Each number is 500 + 40 x the weight over its row's rms, rounded and kept within 0 to 999. Layers, rows and columns count from 0. Numbers have three digits each. The size before them is the row's rms in percent of the matrix's.

# layer 8 MLP up, 320x256, rms 0.122, rows 192-319, columns 160-191
095:503535482478494569486487466463507519505565559516561588486492414577559431529544462567487429505485
101:447469537415536600481550545515518495540527438430535513480387478545533565527473448449564495521500
098:457553470540527512502499544501465505417541488457529525528485482484447467464486452458528444451454
104:440525553511508523536481497465532506569455440477438403453542549508486480462458472529436476555563
098:438428492598529464478488485509485488500430499453534550431447508514504460540422450505432462497531
102:498506471433508590565512450570445489550521539520439507500497530483514516531567472470557513459565
102:495452553534500467520477515526422394534539430546497496493502531523493576545516476523472515508550
105:534445500496496510511440445511522549449494437450466509494440499431517506555477464522517436527468
111:510469507438501434513491439507546547530468443484480459484569498523540528467522535521492484458475
093:557500520422437522579442498580405453485553444553561460481550484534430527541458426505518405501569
094:470516489395472535521511522481460461476538486545437432547450570475523477587508487522484515536570
084:501497509519476518480525513606464484541488449529456474533430428535428508520519458476495519437456
099:513494536424492514474537472522579428436508535569470503579498494534491499541485541534455545480559
096:461500511527488539480458510474480490458472517554542491469510452531521487559483537466509451485466
099:438526573413478507524472461475513517444492591530618600515508550436573531487445475480436511565529
104:471471548480493504542509475456497505509532482430535480548512562556498455505561529483555512531448
107:553495484538507496516516514521499520418539475421508456499548469475457547504469489515479533586384
092:422518534464487458484515569456482475504482431436518510455489515516497509494481522533463549513442
102:495558467547542395486502531480530529520563490446531474511459522541536452504576505452536523459452
102:504490512486497559567544469545476458484488537541490500511468515508542472475489511497468510495485
100:512513468528578486524492440523503542477524444469488509507494476481550528550500523545521564485499
108:451485471546541460418556556499418532514490425521532599538501483530482519412480590466574466446462
095:514455503565485488497480498502517449515541509485435485539493580475478522478467533487520499456552
103:463513499424488517527545501471492473504512524503539476471509508521507450480469548419554461474494
096:470454527518506476536537435537535566479458455453501521543478559521510507554517507518510493651532
096:458480484548544564529527521543480533469479487494469461484479530463517498487541564498561529490490
102:536427513509402495487489460500509577381470530473442487485436475488424480483472465438524549530514
104:474504532535485498542478485458522509475567508474504481498540501564451470426494418518454528534482
107:491537459511501402417518479474536477454495471504515455554420554535499555536536535558496539472489
099:474512453549477562502533596515513497512503471519516477514504470542548467448510405480487432502457
104:442440542413503504515450515479461497537454464461466490497445491476537479544523559493509477497448
104:491433538467461533500543512544492510484536505469460445484462536545509436468503517503459492494445
096:420483534534448479537476423489516582470435472607513578466482482472475481475551495481488552528552
095:479407499564502482486522558448500569454452531564510502512532528490524514466509476473519498468431
102:493469453472469500558537537476520513524503509431532460454514434495455512454476442542488558501518
089:483520513502488521512491566467590478461510499490520578472580554584474456572471582513532499455489
096:518478491523550494542456405400486539390496479490468473613535529474536541482548530500522553505483
100:522563508537474559474589492487479469469439507534436516445534493453504459620491508526503452551458
095:528467435443509492545501499516533479531489524499537469535492501523499456488501527479537526491552
100:517483468458547507477516488477492468481471437466416512453491453598546493594423475509451563486497
105:505452567460523405445544464594420580484444446480512559519492487585487446458556502479479503502477
099:413502532562549545524487508496475538482479486499474536539502400509519443488444522478474472501519
103:455505486532542517437478554532471521550541469515472555415542528474480479498496535549557478472546
102:466554471538508459509486460490492545485545546507489520561549548390518488472468452510532530476586
101:446550474528494469510595531527490499460507519607480457509514473466500462540558480514545461469487
105:508496492483511573476423444515483579463448531478521503453547514516570463488525522502545463457452
095:513481518458612433530465507438515441464511493506557495461498587461541546431517491563526512511471
095:494431537516495486496438479509527535560550484465524532444566535479500468502553398536475471550506
096:525504482418515561545554526536571475514536516515503488460576506478461516409506534480511498475534
102:486554458525495479478497573517504570540535491520569426467438547519510525497479519470450507565499
096:519473465488531544446537547500538495495498500472493555517496521474506500553450496541481549495387
097:569521468445440457486544502519495558513528513516554506535480528474472445508475474507604516442582
098:496552425531399514472499505428418459480536530442439481422503514554486462497471517540426575499576
102:529554508473527511496544502554491537458435489505463490489499522547487478496470546539505436551421
095:493481475461442485561536503473485474516432534489523471551584472538512442515473524548492524460517
105:483498550448524513468497485461486414546538488504485505465513586480497521567488442412486473515494
099:431584513466550523513431500514446474531503516565491525485488499478494550522548389542536535472477
108:498537509558489526481483521544488482497550437574564419510505531417479432485473460437469548481482
096:498585520516456443541432479516494495434522479448432480494540459512483522495499530525494496517470
100:500465447516487464511505514541503491512549505575522493410509535494490511454458477508523426503541
102:446566536524541516513541514545414485459446534455464458423455554479506519566484482444559524455535
100:510533521617525483441522493503524448452542530496540521450471449532575529458535514445500454515432
100:491496523426410476516444479524467483428529478502525460482526509492513494479457510484372532520478
096:533491471508557451476476473553587530481556552529534467447530463483440460536491518506475499396542
091:473474461476484493484524434576499482558483497479515518539544578496520500462428539488447550538574
094:452521466501517489477397510500508525516514532514480539524499558477527572516581427426459414539508
103:498490505481462537557499539492518514480463501507541438568575493511485505445499502517513503492537
091:573544519510589535465515487432530491538551556492486474456512467441490445464508494506452480524483
099:507537474510504487574508544454512539508521463520450484503506545564466446411507474466488505478542
091:539407463431485473569457547487399393543442456503488520552537512451532450502532515517563498459472
103:492510486491513471532484507455501531516507539499456571468497515483483549493519453501519456550480
100:481500538534458478501531512448465585438502528469487502552550521610491481505531515492473529466564
102:427494522440495505542486493507496509465477480486458441481540511507475543523500531518441505537465
098:577494488516487506478502484511377555549528501406587507505497467459475547491448465540565561466510
095:475499551417496401548501512490465462541447540531539493548476473434521488502500542546485529540527
101:500573474499458532443483508463557557495517566563485501501472539439478489485482466425494462531515
091:468539495553499609444506497504557451481523490503487520539494513455517480531531470397522532568442
105:439465485540516487452561515442523478512494539542561429514504554477522533473489554524516499516651
101:478499541544488508498502467465502459487472525481482418476528502522490493510488419443508423452532
099:445489498472534514547470550514537474491510497514555469512491447534588596500495517467478521463438
101:469523567523513532469471416607501537455520501536497517520518446478448538463511504501507453477501
109:520500449544507468485548469564586505521485462497580460455442523483533470439458530474529480556527
096:519467504501490566550498516475503478537427534450394481480519484512536557486448391548443510460548
096:551489489450518475494593542452519532438491478503475500573445545487519461496507507496519479519496
102:553465513470475546445541465542452460452590499527520541539490468462522504460553515450542494510474
100:451528481476505520499563555506463478444534603556487468523553533530514512516467527460534409535466
106:452452518527527512479465443498508490528552525502502576548430434476568473462562397566472571567496
098:406525550510486526552481489541556455510487504476501536561559514510414565494513493550467486484550
104:534494576515504531514508537539461548554499461535513484565513571538517426476480407476492458557490
107:476492495433549497452515458409532515464505584522467551461560522448428466481500484422515535536581
092:486504453573536547429460548500474477438543475478495575440512536476533454468543497552532542462502
099:472474524534616561534500484538400493474499456511522468574483446585452484503540537496500554520531
106:521500554427450476528478532534445464476490447429541515513484576594467476454486499449492497513488
108:559469574549474504429514557552521558452506531507509483533525460527495442483496475515428491470520
105:575489535506505465558478501486486462520507534482470508519491527472514485494466443471490513430507
103:488523501473524501511428497500446531523492542459563514550564486501493436431441530578508519566389
108:543570475479425507548456489464519496491503410524472503474489471521529514515500488484491555508528
102:488493459534466468516536417488533572522481478437515457419501473513437550483554575504551463503447
104:555489441500473490490570546509563537428493476515536528511457561476527379560459478514462509470409
102:469494560500531507402494553503478502451535578528604504494513505464450470550554515416554519507535
106:528483558541527512488529465487540545499526504458549448439472507485516555499514552578567439496518
089:498518521498531549511448500583477470506469493531480408533429512562475563492433563394512543468550
105:463523553487492532555469544472455528540467564516428568514486507517503477560599455533430542513580
094:553431484478519510489507494466488549496523394493479471539475566587525465472498584512563547553547
094:550562535533504514510507497437522472493607503511573486508484487495456521484468435496478434488447
093:496507504474538481521510546475544475428491514427407521450498528494414510503458469569527540492534
104:426476544511511535463489505470600535541482516488512475509498490478527528480474479545522481523417
113:505476530515437511443530412477495508485501490546506522499475576515537481628447499491526567484519
097:509511529454564522515497492510492480492522468576570458512524487565479518505537457519612414400468
102:461517433503569527571479514466547533531488465589521520443502509517438506517465514471436447459563
094:479496411482449512491513525532464508499500460513531490529487464477527403484515514510510533565559
101:541471494475566525509540533449454487520472535508457527485539497513545544523512497536540464487530
097:492572453485499487556542493515472480527512480557512495474574501553456528513480518459495583457494
095:507508530435452418532502391486471522413493566455488474509528456498470559457449514528503528520488
105:490527502490511459501575453474510502465475544490511467493427523510432511434548541450489498547478
090:482485473455496536522489480502370510565522475535513578491504505438522529479568503437456519496512
105:479549548517440545431492384466425538574428494504466428506489538539451423550478501455481531514518
102:572497436526497448378492548504482508484505562537563497471542498451501530475490501530463485488509
097:554505535469461444526470463508519571441529555497482522551520412470490533552485531486458468432503
103:424502491522468533498561554480529502520557560520468455554418464557557531464530509450470488463428
102:493485501477563473503525561595556442497505492461467488440463516388484519480480502551497524468527
097:450549554478558469442531541482485467543506504479475507472485520491516410543525474553427462502570
106:537537534470474544497509465490558438472485514499500532592512506443521439522478561487539484483586
094:531481508509464492427561486507388552529497530496507538492479508537521519534461441529532450450509
093:447525522484534447551481512503497459464576454537515479448506515415495520467485559464509446515514
097:484494550561469476531477582435471528513430463481516595525538456498466554418496572394482498542505
103:527514441494411424478488497488450453525504528500482507529481469485551489441485447530543535448511
102:499435577471526501592478474567527481541488500519593471657483478487491542547520501516526506551556